python train.py --norm_place="pre" --init_std_down=0.00318 --optimizer="soap_variant" --warmup_steps=200 --decay_fraction=1.0 --batch_tokens=131072 --train_tokens=614500000
Each number is 500 + 50 x the weight over its row's rms, rounded and kept within 0 to 999. Layers, rows and columns count from 0. Numbers have three digits each. The size before them is the row's rms in percent of the matrix's.

# down: layer 3 MLP down (transposed), 1536x384, rms 0.0263, rows 132-200, columns 192-287
# up: layer 3 MLP up, 1536x384, rms 0.0504, rows 133-201, columns 192-287
down132 095:494488443591543471530349511415574478544512501529452458463483502470552518442393538483539471441508527480534484475486540474460399585559496519464394479531468443576589536493476595400479540484461527509465550603586588468520572460553455526545437580608421498472454507400484571491522455448535534416
up133 131:448466524571488583501434514535414549516544455501446482558491473496501542528537446464538489506494454528510461461406565473585417564551477516370497399427429531491536433496434486588471487369508531532474518569429547502503500513555501508539530479445447529618515465559669456482471496425516471498
down133 128:475555516472514490449484475573467392447437632368473451444513495467443515526407403520503462441544444527475545417508603585463417572487521478465514538473522513545425486434508538500450508468499435526500558516516554531548486431541507439512485516523483500492597500450482470385492527576600472496
up134 106:615501499512456553531536486509539535501535556589458388569584518492387425427481497478578572509527483520487487587554502390493616525574519512511543508522411503494579508465537488467503479433522513515455495538558445500447579431459464434498451497497504555424392495418591470505390481504412546595
down134 106:499455550506442480493548462570558512527469504520473550440417493514447489351518640506576431415507529476565449441501471474481556472441471494538525463533485444492499515413557550420522568493538555464613464492558475504484541485560537527532559401518448458478482495509496464440435490514505403535
up135 102:472480521637511519556476508458402476494547535496490504428494477563534464522562498432533478427557528461461459461510438531515554530396501516543428509412531522459465450395413519430487475487492502587477487494527503471398467455475541435467541534473449539551513499424451525508479512509451586520
down135 088:456508475434472420521403551490480521464516501534456481502439565527427418580500479537562502437535490518521426507448470524509491490523435434520467552511523473464480533473455475477483497535514384392470523440439579447511484418481528385501491412459480466420471421482531586462579472444520478441
up136 098:520557473556612506412482450460429484462464493547532519453470427407584495475497508482464469609590564624482545562439483507498570499554521456482537555532516508570473485397614527475400506541469478501543493561566447453423400532413432440437543488525543513474476463444471465514516444481630494526
down136 107:456469474458464530494537552487447489504502552419463520455478438446475559519515518485553547477495508574434517425490410523555477537497546458531462475441503494509505587446452469472512507506481467472564547421490492469559454533458567494479497495517571548451439428531502514523486554568574480542
up137 085:443585478394426456454437504407503588577548515530482548505439465567498442515566418521614425474505498528564480448514581503523495456542488393513456551420486466579464479558456479480523464477486509400581508554555476580386458509450506504529503424506547514414599457556541568493521580511475618479
down137 118:548453510558478517466622537544601475454542406522460447476488530502447560522414501625424605593538383510423449528383520519495467511565530561442550433495583517461474543475460592510508492446498495545492444455419468452534515557510526539475512565462404453399522551482456526515505424480579469519
up138 097:464569489502532441368441502525633487392533434524508544466524540560454543477577484642542526478492507552511473467568506480477486542571497450466538486420505546481544431501462527389473476506553482452489511505449413467529552532497492484418458495548442406517582495468566534443497481400485428541
down138 109:532487500509405465543534596536380552565437574556436499531484493446456481433599450505470497484521443453509474539519546531540474510492493510509471505494497456512521492436489474409479443463521505482460468486455465485455468556498490510481404425510637513369462489541474499560620490497537496552
up139 098:505587488338487495479487504569521491506551530535488493448469474466492481458524516522539465449452557457467556490576550506480477531558492538411402543472437495456519558526483456453488497429467582450460539531489417519567532545475516461425480484464453462537559535546443554576494439465459506456
down139 101:465413481527475456586532455471464410507518486448537535463410470557488504387430435504610502502523443530391443485397455489518466422458556487513497531468537430488499472526530470473545512394412508465492467480561564448502504518605413432495483538467465511422435539501533522464413581676498437520
up140 103:513498563578491458441454491580475499529533496394510554470474453613419484440456426524491560490522476590567468500514506501523391464464495538420502527467381529519477502563473509452537502507572452566480563469490519578505502543562565511526524512563602554456478515530552534492534464462458426473
down140 086:483574469504532531420514530497451447485573437574566395473612572524477476589416632487527490504569545516524576501507458430535520451447446481460533480463480597575490602573468508435457578502513525416486473477397461523541447500552508529489541493460479487508535534563375528571525441468563415587
up141 104:594470463478471441510451490501546542450541532481502588544391551515532514449470504461511450498490479565545534567531582505512537563514410519425580554492521518515515516562490464449546503479459561492555519508549571548444400486523471553513435501490529517393452525472483566546440520519378483511
down141 092:479534462463566556553499514512492481462464494460429597520448498525493549479516465451521478502556474574651600472455476485393546457508559624512462573535527572493486531579427504480598525508464500548484553548599511571458559455507452521534492568508468500442471449566400519527498469496436527530
up142 092:537538515532519470503493507489505508488485503457470520559476504499608555461543456503453480472459517529454424364518478549591447559503480418524460561443497554551502541463454431567496549475510447394521574471495406515600474509530549474509369487541557475538594474509469486524527433494507451535
down142 088:543535459524502410461461540408449429515544525535524484472551502449535472549404538506582472456501409426421522488467538519520620465545420531476585394481531561529475473484441519467534505445521497486553437502543493400491589424480424426553560495525511563501412493508534497504534475440504486518
up143 104:490490493516446502536440444604552478510590522480416497600501449410548563492559405584476518456557461575571517453428412451521428518590542526430542484428569439567383563506516493544477504489420551638460476483578416515530551527486503550493449571547559552473470543383514431513508456501579533474
down143 090:448501478506552497544517463565519440520463586535459534449588506427478508546539523616545525519548435441479528436465480501494545453429464597572565520469552465499397473473461512436525496395500470458463545526473481512481523508422438589524372438492434476491546545427543510522534535524554420478
up144 103:554500410482516479399383546447414560528530495502621526565495558476507476493510531514550526424526461432551528520466484630555459452497488523530590548465463481567551451458421536571475513462505491462646554430463498467379527539468496544506528419458517526514513427522552427444615516526520491473
down144 109:416489524515481533420494505495538526501519487443486475544524438501512459435579445590410526452483578535542521526483507442498435582553419585454488513480456523478524532463562584535529550559573517534519527524560542500526489584527486444486470519546467451458499502518524513479401527501501545537
up145 106:473540532487515582532446542513559451499468562569513464397553559454517455543422501506481446555478484514431618489470466476473599455561538461483457497560489421557486495402472433433399450448495501571484399581503542396559480529526505492430501432531571550499424517427525518585444492585462541480
down145 117:582591436451425507526538486354527460517455490488382561461527505493500525474576461572506524509440614420572394519492467566557426490472473535474505529479587372525531505447514576461490471469473512438470461522503418565531432555489483461465475537535527444472594511518447520515487443464514529478
up146 071:525464532417536524557464489546528512507486505602469515417541478568454499483510490544527383561375503398465481472571483466452417479487567465494461397457588515491562497548396507505430574537417519558527640467517473496469529448569511498457464480472550435435488521524473469512370466529441533480
down146 107:508480475457467585476520496470403497560556422474483433440469634554387523488450529433470572521501544486507539523431528505542535520558556557516518440444445449623492460529457506500546493502406521467510406491442433552446540468528520441623486534422485429504500529422495492507603506571473479455
up147 100:526500439499431532456469565505568577570476548484429518520502466503523494560502519464543526440489445547546550479456506470467529525475507535554497572428511417522462533514513540539476435457532541529569417478383500521568606448550480471522576450488449588582515479498523485488497505422466452537
down147 087:443511408496492465490424390443572510524421521510480523499418395531506557442411530575471465465517488428521486443562584522477532529561515382476593453467496379418464472565547465406490530503441578456429496509508506502468543571448450536529530513488478400511448561533449462504424517512386507404
up148 095:626476554533457513483455511416464513441572520460498497458520468479544489532541534394447514571551484536514578503496452443541480436526512513510467495497450561634509533603524649521459487533414488573547479454441496523483520477433542485523488442454417440555446550512449454406440417405563429493
down148 097:425579477468512511569520577518503564512502575492541462564463499614489494517508477504547493478543516594463513467457415507508482553414490446449516462477470427464501415512508627442583592518523564542467486521496495441492435563479563502501426444486551451502521429456494545466577520499518544499
up149 092:479544507582435469454514470493543454498461499471513540489481517514458528477474429584516377539461507514506430494481463582538543452533459468508534448571408515521525533518561507525404437462560490507407530479491431456568466421455515398534479513497503490511455505501531487501480498421517548464
down149 084:428511476549582508526423457493586494539477434485509438497460547468515450513527507446539575482583487431456403527514502452501442463445547451450488482431481461527514472476410550422435531440470453483490546496506483492432536433593549449537509530503504509459501482497411517552508410557524540473
up150 104:515552447493480511512496501452446584450566545624516538461582581470436490442606464548502529399564506438581470499495511493440514506537538488510554661581445468495355484535489484499459599475423500535498496486436454583512516476398402481521571464513514528552590507415464509550516501500437529446
down150 090:445537534530374555456509497500471500571473445553402552515495458511481582591472534414536507521496482460500437500507494388398464512377548501484532540515493466436504531514572371459559492554498567504426458421438489422530407547414460593442491466533567537506488458385499566467479498490484460488
up151 107:457473590512566487455521387559499399456475573563406527399592456486478524410514458460497602499569475573621535567475513496515521543466495522617464519549492504562498477414512504531493522541546462490492516516412457538471533531479461486582485546506460453493521546442519537562452397554486502531
down151 095:558518599517488440613545531416427381572456598461457471468419445475462511472464476414556458486538486583545501450561402424408494526537464460481481450417539494569473527490521490484468500514538572470507488503484523508489578455452471478555500547521486543427433522515502494565415498470567473442
up152 090:524508434477412468481438424450552585557400430628565527507484530421544501508464496466525393465536640527510452432480594387453523515466477502493421418500481544412571552572456517489505529485533602459548521576517557416455434524611630575528538613446487469476431526478512514362539509443572518549
down152 100:547515480527451500449590556624549492531491508367554569516493442550496563632532468421506560561565592437531485531522520543509522508505383495462499475578458520512487474461495459510577538522442499499449509505529562525526597574438456491514464512479499505529517492433499464482465485470453507532
up153 101:446451544474482533468530503431490483527554512437377463402550534430511507553563582499456535518520455500494627455486526492495466445532431518474508538386474518505570515503458509504497483515416522486526480463523500407516396518538558520429459501479513489387588536580461559465476575543549516497
down153 096:476497465585503592559554471419513531524538527556487529374541517561662546583450556552417492618536454462442565571567532516492622404506474609525519437557512452489494495503493575415427506547459428460545470510533399499486518538621473533475462535505550549442489457468532534519474546439432437468
up154 077:391536555536506550557371520421497526508531416537491577443511480546538485480513439452607452492543489489554470493510517505569443523612499499471534462368534479507516429478449453437416393551549494420562513510612471508434458545544503487510389514546522490450533463557573586545399544471519554557
down154 117:543450460383442579472525518635502480504513473489491463455515532505390494516416478632374523559532397485475456521479461544475528477615510591514562436543491537507501399482470577539477502457396531541530512524431467539489589550505528467512503512399530476439548543482403497544623415453501401436
up155 111:613470557468452474435504552430449545439435502497424440397504502485471467435506463536594528479519439475565453485484477419506496464509456493445471506443500430542496569482470523503529527457577521491506500568463498550505540511501492509513456435458588542538555491500500490431579524505536510447
down155 099:460563463547599482601503549425488444497539462502488515585493567479526462367565504581478484446501515495483525562554451496529503468518444408535431484586503500432504472506510406429538469528463494455529510565567573577478533478561464534518517530508530441497440426480521524461465486488437584542
up156 104:636512562453467506432555503424491421498422491597484529456518494442515504481544500427495453468470468421524526483412461424439547583483437480436540446530472463443494517418578466576518494535497595460467479445430394523526503484478457555510498524546404415456502540549581574563521560498484470407
down156 120:496503446586455473576545516480491449535512467525529448622413527502424489461506407520563488391588547559485457556491447563469526380507510369539534530490545521430446445525414435442521403518420534467523483562442483501442496470579562459546536542503546545458530511496451532399525481540486497481
up157 106:512470564512491512515458518564513473463408488471491449534523450437549485498510488500496448542505479474489529436511424497505474450464471496523450568507590497480500573493471586570511468449509531558377411562517589525529487493435474426478484438496549462590503627450592412548552540546432452622
down157 100:476534517558577484458476569493498486435498548468515461478433501540518483477585559518446486541527403544566481459549535538438531525476558440513454496406440480510573528382401448462610517456527532445420430492549584375522574515511472488548440462525474490424557490423491608527545597476573445535
up158 093:506454480515491463487599449446498484449454482596491498588596451506567501486459367406489514547523602480546520489510456511463429458567431490527410442529445504509498461520519567426502549468529431407529571469517468454503353490541518453573470529492508471445444481455446562404416571491495506496
down158 082:514491478578479486469474538634511539481474513464445466558518517428460480511479531496493554457473463460508540439528500459468599462518501500441538497449549497516397604512511514498491464470523538527536498404532526556510508509464499512611539516538464581493576526639510511513520428498525467542
up159 096:412534444461483486564425539454491421491551444569548423557466460520488521511505522502488415560447444556481538384574391539492485493323465510521475553455479476340549505445511498477538534552485537584498511501495562501528540475541504544512516547545609508474563482531481569562505473447438461542
down159 084:511368575536462454413620506588445569425478526491488591439529495522545574498483585512468589456632577484549550515483544500486553454522490488456616477493555527511401521497633517531472585423535485546512537568476504552447509472549466534574535427506447499532560611536495450458499504487421488485
up160 097:548555479484565407460503403523543447496529556534576482462432550496476475520508505503419536476555455448554476491461537515552551499502563460441428405449492518469512458620458482544488487500566517530441532538538543543637443534435567573454436547489541542423555491581516422478467478409449485480
down160 089:528505374540427564577532544493452478605518441632540460536490540524494500457562445472529499456510547434501547540610480527503467532367515522565527537536571556524562398471448440412579425456440518480558581538523517608498627534481498647562453487538556510554440503557502546499505498458532534462
up161 094:433570481462516511583559503463477449457446473493603419427448520586521396523507527444508447390486568514502466559492477478412430513510439499460539537437524573522471473435467384506486506522498457440533518507530545465531495498512531455514492570549523508506470527454479482462544449566469471509
down161 087:571524457519414453427530487523488507483552455496438571497447478453454565551528440546511477505555451424595483471397484548517445502516525520408549475584489468504492493543457660526474523583453587449441539521468468567565510536409506521475528468480374515516555476507445492428420517513490478510
up162 120:486483499568517557450458480548522502471512479542472457522527567535538551493526522541446506527525489458548498533460493551541496473472461437469561531540557533488493467553464478514589515556604483658523467500536491511523424488510512582534509476450490477468624380493494434495607481524500499570
down162 107:496529496534507492566551461533459453568442469471454451489512463499472504416502422469512398522450466394463489541562546564515435460520471467579472387448449565605477538498584490410443511394578442538448536522530423407553520498495498602472364472438554382509587457444583515547568567523542467509
up163 112:530501453496476474572497535571483470539468550494520408475516561515526447551501455434473490457530546555415422582534619535578548534495438432434421518544469487430533539463548456536481475514514479487536561553483576425523576499488471533478523446647484521519424547440441559477539362494385453583
down163 118:464465370527460488451447409449553581419504457433429471438530596497441488455464515500507475462491528420521510447520567451539575430474489533481480454499520463487421506529474488550401431583494540527403473554505546506396583449456460442520541501537395552517434516441537460489482496512558564468
up164 091:526499506429472592537441495471587520474465550394496457502534502593540533488538458413452463502571468535548449521512416525534502458495570510458555592418446473447444396495481419547525442506571501470493535439458622532503556449527523600382426385463528514435522439543475542463397543470579422445
down164 091:520526422472468500486525554506497476404556458531432487482384493428458514545553555510446530471482495481479562600470504434453455494526417516460571577625573499515501501483487472476465492546439485529558526565446385479419531510451474449476488506488511442502559491475556416441521509535518570496
up165 094:563540526516517480469483381379537418517474500477460521412567501470531509488433484447554451492500463508461556656418429511544508480426446460395492535485477547565498471534538468486513469474488449595654598475574545480386391551519508420564580592456506552479563526514524498451521516503528411472
down165 106:546463551486467503499486524508505491491603547496539478522434410592452496534510502484521520444491489488534489431430577486441495465511533540539497523485474463533459521409582591551530534524562550442477402553460548534538600506539491521475480439512581553437521538526600445623448546552556617579
up166 101:505485478470532546489488513534414478401474457418551525452541464547473484601501445536482479518574512583382407517501540513469548396569588500457503541563489517495491608565500549511508510449564509606450518532532396492544504506449539436449516499549455497483395541442514444399489448512545548523
down166 093:514528553644447422515412542467486510586568431529488516559453486474382561482500501569500623544468498478471557481448422509537416525590583518419424391398494422513495572482547470538535596522504526473458545534425516454442531541545485471481541480547452487510515501570516458466508494480562580477
up167 092:510574496583527506438484459523541557561512491485439490492498463513659594532430491532557381476493587464446558606505488449414450452491486368574504533506505497530566472560461620482440568590378488514462445505520479539483561504499471461435470396438480531496564439536527587463482384522438470504
down167 078:496466537543585537514533557511552508494475525455562450507468599457456484515486465470527503527496518463543558425405581513421489540526529461451496415538531556542464539552430430497482375472559516548492491467489594569461515440503452554530473402514467602571528577510506436478444550491451484478
up168 117:517560477453466498468563572545519571498472462429386570549543494570495586471541422527508423344489465472486526450472560455475477481492457484432466553495422576580537634468571576557565486470529442457447503510414505473512546417501424565392529573512553519522475493492523491552492506485437562437
down168 110:469523499451555562521457421533471594462464498430436465407538475516571519494455521483508470462518579530546491458506453532426545482502550471432528486497368656432434381493445443493421545572542438546505514552584519510393419543563430470591450525424509479538493482475495439533430493411525483454
up169 097:544402445410572447427535478510551444524430524519480472443583506585510533514504560503568509451503414380482463545477471537428460471440454522551527481480519503557452463517492495462454531452414492513489492563522442486527585577452473412532564466498422529591528510539605481547449505415482533405
down169 098:465477576476463553620551405491476518492523507428572457424384446476494489430505539559452527473494429428468523435456515451576517512508550478492530533531508526483534491474545444446509395456522485563509451454453473425469560501438554441483446554490517460423424611561512471514483449496426458433
up170 107:638501461576391466455537472462531501459447598460530544424563503473483483494412433478549438446578608475483456491401600607513506535499449421560509492523494479580390510590556510478597573541514454579514458466548569400502550464507489477502513551454429587548471562525575494459549463485390498503
down170 097:462457409546517496514570567592578505517509473475543514461490484484498508535422485491441479452501605635472558403563408443490513534480517536464490471623477557419531469464539446448472495560458561495617512474517498448539515535475435430576535444537453365548535570526448472563525588497461448341
up171 106:430467525574534508490488417489526397513533490480464500465541465460563562565515488424528479480534497564469554507517538535425511453513433484544460488480607616458348406551522496540564584464529427490618492486435475453535543456454596514471417531579553603556524504584441558478490530454505449415
down171 094:487540563420464593465494524472490423470550473525493574494555584495537499590513484410525447456492429558573459495469543464467486493394494536516452523450543566442469481477626466429535535509469411473514496474395519470555457469450431494541476521452554500518532582474485540568525496545543550451
up172 102:558591614476481506495569571545432594404464446585466560495552576525466427485525587572556485468561474565536488453527462510513511498518503505464521372520402431526501446487518434451484536454523548402404412527416506496495519494533471547413523502473511559508530450447495530513444387509519498571
down172 137:493470554422475550545538502491497488526488512594500461577465437597484417514506521380511460547455497500533515535491513397445336458470544496522513481555573439526548544518553509477469525516489399371453481503386422482470553499547513503503545540437527474524486468586436516468486477463426504593
up173 098:551450620505433474515488424527555404413507484546472438496550483384477431466488472522423456479407469534508421405457567489495536493537482491488460535497468597570395402464454425472561528459474453470464557476540517581580515498517494462485494578536444520518566448508517500415585486542516430427
down173 088:516594393495522465493484530450518499458552516567562513581385445520461576471551539450542496537496476508412564496491414571554539454482513573575466543429547526445514470523545508466549501570531549426398431492471492516398599542576508443495493447530468508488365457571492468578478534387398528515
up174 106:505560541455446445501421471562533422486539564547547603515487499497475495536372369491466541538452499476425513411428463479466513502570503426508419431546455563577465448553502469531637507442594488516438512576621461507491426521497453528475491508541543497555518454551546460413511519486568503551
down174 102:530469586451461441462459396526507464502540530473589506500539468527596450438454407470522571496469575468420518440569460443501397493448549418501465507504437513459531505467508539481520542429531485457478385512646506445487414524497511578516523442533362455483477548524504451439402445516488446536
up175 090:527568501489471459458510511508541552516561541535506529465449509504467495500538465574497545519511475506573506420545468507569586519704417442486551441480552483438528481517444445531523483547502514498509435470506458492493490528506481552536371467543515549426530495472433498528480532449460480496
down175 099:482519509515499463387506541454518422510535481553495537443500490499494606538417449576423501528474414483427373508509495502419480433548554555414530445536488504471494496475439593514454491526547493517578487521430353483477503502515432544564555496456454455521623526547517462563476553372514465503
up176 085:473544534461525528533554500515353495477466477452607559490426532447501521546544465504462512544582504513436413684560511573423546479557460457582483550605481470624464512492553482533502486507559398477442477448468488554541501497565481554505484529524482466541539525427480373460510515545478511523
down176 091:550555485593491487447471477516614521402504474488434512487544425469475502540526480546509558449503566522510542333449405424509477516465573506438487352419552638470607454545505453474584485473517435539519511516462503444411488551450490430500501513510557506497544533442495585497506548534564429405
up177 092:500579501502564461400454442486598545537492481453535554386507521567492464469603413600513449476509493485538384471431554450484545460468464512452477543499429463483477437516467554508511471493501458536597556546498523520496421536442428507484517572547490415492423452517464540520462468492464508521
down177 104:529488389597553494428547516516446464559566504521587499466451530370482453471533515501427466580459606551482552499570523531577488554540475592478438493420446491507513442399516488525449522481452532435424514612418467528547573550494545426521513478516458498520359487521482469416563567487473542493
up178 105:502494447560399458483469537453500526451470486565607530562467592450555586567557493432409497450459483520486513435529414417448434554538541434469493432545491469470476573457467506585490408512529597441601619447491508589568586519494461514520574505490537469599460586581523408457402495493517527467
down178 124:478524473524476542528473481470474541499490571553457552517529400518453576576468486437497603524498554521468567472514543498626557574424546499616479538459484384559596540495579478494583434541564477477445495458477370419588405502509451492422588487502623457455525489490451475505604577446554476527
up179 111:564509572491468519410628583490468581472511430487538503460576494441532549461491403429475583512509525457530436452411513534482551397508537538488500538384480514548473472544483532500495544547453560516495480570433520501530448572581552462537505460489548475518540476483433546569459483498522578506
down179 107:445522508516464493528489495510455552590532585497436497481541482486488476543524496470552508525477548493523580481482446487468443537517620571504535578535525537543519510531569545392490578432527536502472478549475457380449492494509480539449510532540510429476405620605481537524430508521522557460
up180 097:533485561500607435539430518608446456535413513433548517543486486504564480472517502522548442515518545377492507449584480477557532455491520446545472570513495508553478607416525368508574542584501465602545459561444468478535501561485521467471563453549512516472518540526507473468516532472429484569
down180 096:555463460567470530438511478437501481517490407510502457543401548464444517546409575558507495466521463445468402506444455429500395485534512582559498500472486510520479455465457614439427479542466460461518493429437382456536513559437525653498516593495419395507543426489511437552529526637553472500
up181 096:484537531505500487625506489498472471486524437437466502433395537426545519488542437507478542512485494493508426511506552501478492432491498481493528525445483439552511488494538384514637548528518495498545525552397590475441580465521452501476593470473581494495519506395504460499584574534509440540
down181 119:456519524475534506405535504503516461426430456559552428449389527570494461461466495615540524508595495528494493565551518538476491610447441471445514429474436513465507543435510419493602507523471500451520538544524506407513416413531484521489520573466595562491554461442432526528575583509483413524
up182 108:569465414469570500472484441453444463518557510507401561473485517545586480471555423473499525486577494492554512496454549464516416525487531529371514456461547580529525487519510466506538547617529561434399533491475451539535549408449562472504516564561416548474533399563565562494476488487547529535
down182 122:485470490557467592552514516401505552473511457519486493551524583521436492428433521566458466542456549578419496540542484514519498558438548480530536469559494511474565584530466571515484575530486524418500430548538494507492528445448501552468484531526509493457420477534414510529553517519489555469
up183 091:419525530421437493498482541515467399549490567588497552457575500511476432568499539502420460545491529437546534486516486522623573505589455450448478570470471587605486482512411464506532504548550456522438440536543455505446403475475470567456477518508439512461570495413421574567484504519484500434
down183 114:514459493462504532477520518474506563591507529442501557505542426492564555415483364531402602412454466518456479507523561519431391404562597496522496479463549456511440514461560468517406411507572420502507434498438557461568555439473554520500469547468508516484502472502481578552507571449491451525
up184 097:512569492500473477538519522502454524483528495532438505461564498425536485533486510582502450535474494462435516537495435437388509520538502463501554586437564582495444490466547643618433509510481495501479514498487475514538518584420584477489591511528502579508568533450536456544485524478438503345
down184 101:446566467423500491495404412509465401533395527453452666393478468536490521411499490455536558411428519482447531460398516530471545477487488441494503587517428449431471500470515430448468464457533476573437519492516421485528417487493418554473502518429441502458469616555507512413503474520503560491
up185 109:520380588536518528442508447495507539489645524598553448484447455446529578603464486466472493494430561537442440527431556577581518486474480549448422470499514522484447461596466483454517470504418531504525506473460566491499451505398515510575467502540474490497507486561517461528518504483524455525
down185 086:398563573454553551514406492609512465520499530501545495544507556423501397526514561452582589490454461450452460548525447465497530469505601467591509500540469554452505474543575416481540516524545509498457533449556500510437518482400379558478417527553419547566485503461471478457440513492461573411
up186 103:499519496367510518504486500578547480549486600497523496482589359514532520415586452521429543495573497470557473524474507466535486380479504499569550572446430520427517526603516461489433482489470547363424498458441588550467614556516598493483540527516589498509501452569506520568521396543502615584
down186 098:490438531580465516570509413510494437510509469454477567519568515425477490504520469530465449526487604531559418602521448545494445513516631558477453412516549452513431501562517504385440518510463507479500466510486470404399561461473453551495501537499443489543423506577521477433391449465453497488
up187 100:558575519529502516524566510540491621485529506405585514497351485522506459461466463420405484561454513491543421447466554468463469477482522417535511520476501482520473446503543455484624474443485504572446553505472593503500521491537511563567475579468491507530477488509520533472435496507577540565
down187 100:442438505530490420428453509489393476450494442449508535441416469571472518556454584482485461455529499490559485544508545478525445456539521435441473475501439531511536448491431378436572464556434508509534522452519549443507574438445485482498476460519598469444519372447471611452553515462451485430
up188 113:464447499520506537441426491428511447412513574548582551429624548505490461485434569509587468482510524562575415452410540597518392483466483492489578499482501591511495604494501599530478481443481489551534550562451498529467524569568531552460599488460489508515482475536430438455428534484535469520
down188 098:536522501597514571481527556490548569420498481456418437551508530501488473482484436382448452464573493505538514502468576492475589572325477475434512478456460581559589425435554539564478470564471519576561431484523485408496518499467561516587512542465571483510488418496430639527461522470535482483
up189 097:596547544512485462534467572489452479532545509436567481529467463439491451541461484455482503547605523575514463473447479441498523546507448531491479496435554509509492519501521534555488444498545535563548459571418480506523421467478528443500430521443519536617478478459546529450531511574541449529
down189 101:406499471482540525503512477409530485519427481526469550502605499561492486503494472516449540512467526509567498506459435464423552508480503477512475475584537468480496537490444466509490492469532546443537523488505517450494455495572503540543478517505542521418440541518443500489524521561456543538
up190 113:483466563557546515477442521558555504567513513540453532488511525466532610408516428524486490497465445490467467508565468548496411522526548499525465478479505530557468515357551485516566524413485502496535414523521487508480517536456512483472511446377440510530523444487487444465511484541506451489
down190 106:504518508476594520477472482564528466426524561386544581458498442394505398516541501476516411504514424485454543569536599545548553560528437469483550495562506578523459556536462472444465487433502529511497413492567563474494469482535580514468505452482482505482530490554534482494588523546537392421
up191 099:519488527567434524476488446625465467579575429503431546489433474481547504461514490555490413527538495495557498468435499535437504449482442522502563483484438498533387384455493479508480527539496406513509456489518445564559504560453476468555559525456509501476561384564468535452568516471463468521
down191 090:442490440420584482628439398634514541515501557515471488576558481455538478440442422508506518592514570516495494423499470531486508406445534436552535524576548541447531498526509513430495410475452467513439521549584549466382477499461500472499522422484451424469406461472533546522498544588537488403
up192 103:603422573548407475511457472491577467554556508440516522483539545546526526555504490488486501484455526543457528507479470542428523516378441448548466432528488525450500447479467572502612547431495462567586495533564487503405518415472647582476558570524499517556523587493463519477470430506524470382
down192 099:411482488580541492637463501449505598628539485542433448429516532563531533551543490424462510506537559506443442495441432484446448476482516512489498541569517512496431391566505468506582446559593480491395527468541552449652541486488403578536535457502486429382407472490426533539499434489496508530
up193 113:438441508598416453579529520433539502491544550506438609620604522508556545536515584502442504493464543507482474435524463495523529462464480588496452538481529549495427372603529543509471564447521509481587507497445472473452522515540518452533485449552498473581483510523392480511518432477553439482
down193 153:510480501423562532500399489433490536536462533454406419472477548508489531566428451543488538549507513504519499422431447514516562517453545507533518503510506484503509545511443515554576507422505532457473549425461585454587401492512526413518575467493536476480437433456521581493505603538565554527
up194 100:418407423485483539554426504506622479505509549580529503494502536455563462614441538509450467543531485589423507489512487523423482552529551520478526513491559493491498495416464541470564499562440394552572439533404498449503624512495434522516456451499474492518428489507573544570541500466565415460
down194 100:536487542525442535488484452500465490428455439556518488553481435447517533432486563385580472465522478493482530517550515498461527496618584530557491481502447489514545507503520473455470517401496479519485537468434503462495494555518529503513506520465471488605478524573552406520421413434430453474
up195 100:514474460521628538465505402595515561489540498556478470491488446537536448542393481525494511463409402417548435549537543524470571560495525485442516454523473480486551521541520539554551395454609572584546463520477597585420503430498591622395480498549534506404510500555509420540423511504445483564
down195 108:560496567474459478451443559395486463550586497568441462557535502624492560467506533556523523437552557481521513484553424505544486575473479488505541459416503484576551405487578369512522395455505531495461497420523503466585453492455536471623526525506549560493450528526469530604551551563502558526
up196 107:470543503556597487535497472441494453476427461504515527445470364571465476507428436530485449436532539509454512452529462428435518471574357383565516479427476449464528444540567486477530526526552401483526495510466481522538477500555572504568477554536540441597437491429474453479506512584507497554
down196 086:491538515503413545514472514495475467473591426449513615458471570488516537430468534435550565485442500578626527475523499643558483461529560561527471504521487561483460420457674614492411535463482523541460460554516516473433481457502516570447510518485378475507511617467480451430473534531465504515
up197 113:555515655506513435468498506562534398507503483449565477529523362579509440528496489497463495453547445474580513485508516443460425425599565508511477552470565479491524487468553546661454536549462595513507475484467578513518497591537543434446499553464447467456612483431486485463383502517458360548
down197 109:467372565409545558520510495524427500534470579551498481474436490559639431501489630522532503510549619594469507447512464521552573373468528398448511504512483469564412538537374454427413508538513434485459456497576564508506531439527492495459391460465416502518467563510550503428519539444508425541
up198 099:457515588463473459480421378533522516522511444519495493441600520561533474465561526564564324562514513513498470482419547601522476542561507524515526532466456515540575500506442444522613515565523468485532445485553387495494561576519554538469476527551557407439458514469463438495502501531439527508
down198 117:519484510451451534489476450495316530523557540469551485523511490389445553427603583516391526509548546460409489584498546467418555518434595530530496499489481534459528457419438461466507411536571539496482413491454379496467587532508475545616538536565551539435539492466549453570539490464453448465
up199 092:462440555456438466454478459490492455511541485486555501451587491511469507467536494515493481470511461497474492462440532537618466465519403524390515535483423511422477508525483493566460376471459526467567559504508465520551545451452485459467425541514506435507521499497499512500587555577599420453
down199 082:615614450647501550488549576435533474641471416526520474468481482492533517567486423509495451508521532540460492512522543511426496474520503578588586518509595516456565538484558501507520519536549542445511492548424468497537471509493420546531519477530582507533509526496420534406508458420492540502
up200 099:486568541486489554405502449552436539549484472603491512527569519500480484518497499382452570498413433461488475500463548540484481454357498585563561399514444510514449530543523500499461354527430500560494481544518552473494494498455513554524504499534589482586496538501484537544435478540475604402
down200 109:567475587528486587516559418500477546494430480477450497501463504497529577545462497479578475490525506535468469565519475521471446531545597599560504402538470443453495542438483594505403398560513472443492468477481533504455594560500446568419509552479497488481585477549489510524531500502471435449
up201 095:563532528624484555507418535435498511543582578554587465506440504523502581497502426473587482508451495453452486456500479466570464548485570444431491478512497469533546542474516454416592525400524508452495438496479511500486495434529429497449459596580499442506593504523535448478553581566477532415